Weights of a small GPT-style language model, trained from scratch on English Wikipedia: no biases in attention or MLP, local attention windows.
Each number is 200 + 30 x the weight over the matrix's rms, rounded and kept within 0 to 999. Layers, rows and columns count from 0.

# layer 9 attention value, 768x768, rms 0.0351, rows 205-213, columns 192-383
159,241,285,177,182,212,134,222,147,154,156,239,154,173,189,206,213,199,201,180,194,199,160,176,205,224,194,177,241,227,203,176,178,218,230,200,218,203,145,232,238,206,199,170,163,195,143,254,213,189,240,204,220,229,263,236,193,193,199,157,191,155,193,197,158,193,180,187,178,242,218,152,133,178,204,227,184,191,193,151,198,204,216,129,148,195,176,160,172,211,190,154,179,191,227,158,242,200,160,214,188,234,205,247,169,185,190,195,216,230,209,277,226,165,175,201,175,208,206,191,210,237,220,198,246,208,222,209,215,181,185,173,188,202,208,185,182,131,205,200,190,212,220,218,217,220,200,182,210,188,223,186,223,185,148,136,190,218,225,196,200,171,181,221,221,210,172,236,214,198,220,209,211,177,201,150,183,192,236,218,153,222,196,206,166,192,218,217,234,198,194,178
202,196,201,189,234,191,202,223,186,186,181,203,192,194,148,256,217,165,203,247,212,183,226,219,162,246,247,220,207,236,200,194,189,135,198,130,210,183,218,174,183,216,192,230,180,224,226,199,253,141,186,224,199,246,174,171,276,202,169,190,244,173,248,175,256,161,191,161,181,171,181,237,225,251,178,187,203,212,207,174,176,185,158,171,175,244,177,227,197,142,232,219,132,198,235,168,181,160,184,158,175,190,206,200,200,219,210,233,222,205,212,167,207,243,210,227,221,237,209,186,197,243,241,171,190,212,209,153,145,183,180,208,189,209,182,164,136,187,246,191,210,246,186,226,201,202,222,180,187,171,193,209,179,170,204,215,193,191,155,207,206,211,159,191,185,185,223,254,247,198,207,197,167,219,216,189,162,179,144,185,227,214,179,197,226,190,159,227,151,185,172,176
203,207,218,191,225,201,218,192,150,204,190,225,201,188,196,175,172,158,173,221,242,211,195,228,216,211,192,198,193,186,210,263,183,208,163,158,198,204,213,205,277,217,168,251,179,157,169,227,219,192,220,167,190,198,256,225,238,225,226,216,191,218,240,182,198,168,182,202,223,209,192,249,154,203,174,209,178,211,219,177,214,182,163,171,195,215,215,209,173,233,260,146,170,245,257,215,171,217,210,153,207,245,168,194,177,200,215,261,191,197,167,238,174,181,128,189,181,190,221,178,174,234,209,212,220,196,198,192,232,177,237,201,184,182,193,256,158,184,211,182,189,204,240,171,213,219,231,235,260,174,195,208,221,246,197,207,183,177,178,221,204,157,175,160,257,191,218,197,204,197,198,204,214,216,246,169,206,191,174,187,163,166,202,205,218,195,219,173,238,162,157,224
179,211,213,134,206,209,227,188,206,215,156,206,213,177,207,205,219,220,170,187,164,222,174,218,223,193,147,182,238,182,173,202,216,212,164,227,189,203,180,177,243,193,205,208,240,172,215,191,205,220,135,220,159,200,193,199,192,181,214,215,240,215,254,228,183,196,168,206,209,223,180,168,249,216,199,242,188,214,210,190,214,253,180,166,195,200,212,217,186,230,238,147,192,214,231,154,170,220,186,195,186,230,179,221,215,159,176,239,193,198,172,181,211,183,196,209,226,180,184,180,202,195,190,216,194,180,214,237,231,201,190,286,179,189,190,173,223,213,194,276,183,219,238,234,235,250,190,223,182,167,207,223,171,195,221,195,201,228,193,187,163,190,175,215,238,169,190,205,209,173,177,219,158,227,217,188,173,189,219,243,195,179,253,175,180,244,178,206,228,188,216,204
206,175,212,216,238,183,162,199,197,201,175,214,190,191,249,233,176,195,190,181,221,213,228,160,256,209,217,170,218,176,210,199,184,175,224,177,192,180,172,229,171,166,213,200,210,232,200,201,176,200,179,203,205,221,264,217,212,174,147,208,202,213,160,197,201,206,202,212,199,217,210,213,204,214,247,235,240,149,181,186,171,181,217,192,193,203,184,204,210,167,226,215,252,235,212,220,259,178,238,187,217,215,147,160,204,215,205,192,199,228,171,236,206,158,213,240,239,190,225,267,187,220,198,162,261,189,162,202,253,185,249,205,190,192,183,218,171,204,198,221,199,202,208,138,166,219,162,175,268,209,207,222,128,183,203,204,216,195,227,189,218,225,191,175,210,209,204,154,204,197,217,225,167,195,160,233,188,198,189,181,224,177,238,240,175,225,203,193,235,200,208,196
170,209,224,217,169,205,231,165,210,226,171,198,173,184,189,214,212,195,183,183,199,225,157,245,181,223,194,176,154,203,200,147,219,202,234,206,199,271,240,212,207,218,204,193,199,227,211,199,197,172,176,191,205,212,203,212,168,180,178,209,224,254,162,171,185,221,249,183,204,197,190,131,182,199,213,181,158,187,198,163,135,210,156,210,213,192,229,233,160,191,186,202,205,192,211,234,234,188,203,242,187,195,227,209,219,248,167,170,182,149,147,243,239,149,205,180,194,227,188,181,237,229,221,201,188,229,136,246,178,179,273,250,214,185,237,202,159,217,162,187,220,187,227,199,188,180,207,269,219,139,191,164,176,184,217,197,149,205,193,186,166,174,214,192,190,207,166,226,200,188,196,205,184,240,217,209,185,206,225,236,197,165,189,220,226,181,161,196,153,263,212,165
202,148,193,162,144,135,174,179,222,238,153,212,202,206,195,209,151,243,170,237,155,204,177,129,170,213,228,199,176,204,198,219,137,190,170,241,230,227,222,238,175,183,244,190,216,222,180,163,216,193,192,236,241,197,216,204,232,184,217,241,195,221,143,186,232,123,181,201,212,234,183,187,252,180,203,212,213,227,208,231,213,192,211,190,207,196,128,223,206,183,215,184,196,237,190,212,178,183,138,189,211,224,169,209,189,212,251,203,180,194,258,221,202,179,263,209,191,206,211,204,158,195,198,216,203,182,171,236,198,224,182,217,215,143,201,237,217,197,205,203,203,209,221,215,117,204,202,202,159,156,171,192,205,147,188,212,187,166,236,215,175,185,198,203,228,191,181,241,199,211,222,171,205,200,252,187,187,174,190,216,206,202,192,162,237,156,183,153,189,214,173,207
212,191,191,202,178,237,249,177,181,262,213,250,219,174,218,169,149,212,218,213,245,185,220,202,217,222,191,248,180,158,227,221,172,122,249,217,193,217,222,202,227,228,216,163,193,227,220,171,242,191,210,264,240,172,197,246,212,201,240,228,255,114,194,233,232,156,198,212,195,202,216,224,251,225,193,174,227,255,248,220,194,154,155,148,237,217,233,163,176,190,216,201,206,219,136,180,209,205,192,221,208,241,124,195,155,231,234,199,188,157,216,213,204,256,182,222,197,188,244,176,176,213,195,193,204,208,150,182,181,215,222,197,237,250,191,252,213,186,157,223,190,175,226,219,166,199,168,176,193,251,241,210,173,222,236,239,171,208,191,267,186,203,199,169,203,218,191,190,239,179,211,161,195,179,219,220,218,202,225,132,187,153,206,155,207,167,237,188,180,222,202,198
208,212,201,174,223,226,139,278,186,188,195,159,128,204,186,221,239,201,198,215,231,209,186,206,175,219,193,217,209,208,167,196,150,166,207,236,167,198,240,189,255,185,168,145,211,183,246,194,212,195,236,202,273,161,166,226,207,178,145,236,201,125,216,170,259,273,180,187,197,215,222,236,178,233,254,196,216,240,141,168,164,227,219,180,254,176,182,222,101,186,214,163,160,223,189,223,213,206,206,160,190,190,244,183,178,198,236,223,192,205,206,224,216,245,243,212,218,217,169,140,238,213,237,189,191,218,179,191,157,161,202,181,193,187,198,204,234,241,207,217,219,155,184,182,180,167,192,213,133,218,227,190,203,179,184,177,159,216,221,191,205,190,189,206,151,232,216,201,162,192,177,226,220,233,201,156,180,176,237,182,207,198,226,149,172,229,223,200,220,147,195,203
# layer 9 attention output (transposed), 768x768, rms 0.0595, rows 205-212, columns 192-383
206,197,195,185,238,207,213,199,169,231,197,195,133,205,222,209,242,187,160,216,235,206,178,173,207,217,197,167,232,168,264,216,171,211,191,230,176,191,210,201,225,232,242,205,237,215,208,171,209,192,209,219,218,183,186,217,225,239,204,181,200,208,190,175,312,224,215,197,219,246,244,279,236,175,169,147,218,207,185,253,206,226,238,224,230,146,189,223,251,203,184,204,214,202,203,182,184,204,233,165,226,164,167,182,185,219,201,223,176,176,175,155,217,216,211,238,218,173,192,180,221,237,161,197,158,168,201,164,213,218,229,175,165,241,165,202,241,214,175,184,227,200,175,218,205,160,163,195,205,129,220,205,178,170,245,207,129,219,212,203,200,213,211,206,222,152,149,152,153,174,179,220,158,239,176,204,173,255,179,209,202,192,165,214,239,153,229,207,190,206,185,197
247,198,200,199,186,254,163,180,224,253,203,238,257,201,179,140,224,203,215,155,140,154,196,165,205,163,148,187,205,204,213,224,163,231,196,280,229,214,169,161,201,203,209,231,197,191,201,212,175,238,181,158,211,158,171,189,182,261,219,197,224,245,184,240,180,171,233,225,226,166,217,198,154,170,192,184,199,200,196,212,214,205,206,213,191,195,201,191,206,231,153,183,183,149,195,201,213,233,160,253,195,164,234,174,199,232,165,184,238,228,138,217,229,170,208,141,186,204,197,210,219,225,182,214,209,191,178,208,243,173,203,192,240,232,209,217,235,199,194,239,162,182,214,206,129,188,204,226,202,207,221,185,210,193,197,204,182,200,209,233,183,136,200,218,213,188,199,181,221,188,208,136,186,211,229,198,211,167,230,206,150,152,249,176,195,194,193,215,194,221,203,249
103,232,163,250,194,186,193,228,250,158,168,159,180,235,205,235,209,199,251,222,142,170,173,167,199,206,235,227,145,138,181,185,225,190,209,207,173,228,210,215,178,161,234,223,221,211,190,208,180,179,147,202,215,212,199,182,175,193,219,187,154,204,185,172,198,182,241,156,157,179,218,182,212,236,197,221,236,183,228,217,187,205,214,202,207,149,200,201,204,196,202,209,237,164,189,182,230,183,201,228,209,176,198,204,177,193,171,238,182,226,164,207,219,177,215,220,180,224,202,219,208,207,172,195,164,194,213,213,220,155,176,206,182,252,179,167,177,208,175,219,196,194,238,232,207,168,189,190,154,183,210,175,212,156,233,189,181,206,218,181,177,200,204,192,186,186,204,258,179,177,273,197,203,172,195,202,186,201,231,219,271,216,219,229,160,204,160,240,194,217,219,246
218,174,160,218,210,135,196,207,200,174,257,244,194,186,196,255,201,169,188,208,236,177,156,224,184,174,224,209,138,210,167,209,203,192,258,226,196,205,196,188,231,193,200,160,132,213,215,150,223,214,204,210,229,174,190,174,251,236,193,207,165,178,198,228,231,192,200,174,167,198,199,193,202,230,191,196,251,189,202,208,210,185,213,180,206,219,199,196,202,134,169,198,218,215,198,191,243,157,210,214,226,202,188,156,183,207,224,192,236,239,205,204,212,193,215,238,188,168,226,212,194,186,190,166,219,250,215,191,196,186,211,164,204,256,148,189,147,242,215,180,175,202,180,203,208,173,171,176,208,229,221,170,248,195,147,194,177,228,205,223,226,201,180,167,194,231,207,174,182,198,220,194,211,186,194,193,159,218,210,194,186,240,191,180,183,219,167,228,217,200,195,192
158,232,193,177,187,206,240,211,186,185,217,198,215,215,183,212,176,193,193,224,200,193,203,214,143,190,186,225,198,228,177,197,194,251,199,217,226,221,207,204,183,187,209,179,176,196,196,219,202,172,175,177,226,220,218,212,204,222,223,170,213,222,205,214,189,160,179,165,215,181,194,192,198,212,205,208,163,188,173,213,226,175,217,138,212,185,206,176,171,188,199,155,212,175,213,173,196,170,205,157,179,198,210,198,237,194,187,189,197,249,148,170,219,259,204,147,153,198,191,175,237,215,186,219,127,203,225,236,142,230,180,226,266,235,240,247,178,139,174,133,208,255,132,234,219,176,221,239,204,232,193,189,229,205,187,175,188,201,201,194,191,231,169,231,224,190,224,212,151,206,164,158,235,204,234,185,197,215,219,178,177,217,187,165,202,170,184,236,192,226,136,202
191,226,224,219,167,229,150,212,174,206,214,207,210,167,214,182,180,226,247,191,196,236,242,190,182,191,205,204,255,173,231,207,230,205,198,198,194,192,185,193,168,163,220,212,197,162,166,210,207,180,195,231,225,243,179,186,215,205,198,205,214,177,162,168,225,154,200,211,248,188,186,226,186,187,182,181,267,184,193,228,201,178,166,245,148,156,209,131,170,244,180,261,158,184,173,130,165,232,215,205,204,211,195,179,197,168,198,197,241,220,247,203,175,190,150,205,258,184,204,178,209,193,165,199,189,153,248,180,248,205,195,158,232,180,180,217,250,217,171,149,205,240,223,207,164,212,191,172,195,213,219,210,191,206,171,235,267,178,193,179,234,174,187,238,185,173,221,208,195,216,239,190,206,185,153,240,250,208,229,206,211,213,233,195,200,202,203,173,222,144,167,213
182,210,194,231,278,265,160,228,228,172,244,219,191,212,179,225,155,193,166,221,194,214,224,209,192,164,145,202,212,156,189,161,233,184,205,157,185,198,164,219,228,220,225,183,200,208,201,267,224,243,212,186,182,212,182,203,163,187,217,147,244,162,198,215,185,230,251,243,172,174,222,212,234,199,170,168,212,188,194,207,188,217,174,210,167,228,207,179,218,210,212,184,217,166,175,226,195,199,238,175,193,172,231,199,201,196,195,192,171,199,183,247,167,195,184,190,186,261,218,226,207,184,226,203,189,239,203,191,174,170,241,189,209,252,211,188,214,187,259,231,184,203,185,208,253,216,240,168,197,232,168,224,214,213,181,180,259,151,179,208,201,193,228,162,184,179,221,188,180,219,199,250,204,188,213,225,206,207,230,243,183,209,220,221,202,233,220,247,235,192,252,191
191,208,177,204,245,166,244,182,221,159,177,212,208,207,160,225,234,194,222,171,218,196,238,244,164,203,224,195,213,194,161,163,247,198,247,228,196,184,205,172,213,216,167,220,203,150,199,218,166,155,180,176,184,204,230,201,184,201,229,210,166,222,218,194,182,202,247,182,229,173,195,195,206,237,217,232,193,146,205,224,200,222,196,229,138,243,164,231,216,175,184,133,188,191,133,217,212,198,159,181,177,201,270,178,168,175,156,214,231,237,194,174,213,144,192,188,175,177,208,252,209,245,238,210,245,162,231,230,222,203,170,193,217,176,156,218,169,173,198,188,206,201,216,217,183,202,236,220,206,154,173,143,173,280,257,219,196,202,196,157,207,179,223,189,168,208,209,249,160,217,176,194,219,196,229,245,163,174,171,194,203,239,152,198,243,227,217,205,171,212,142,225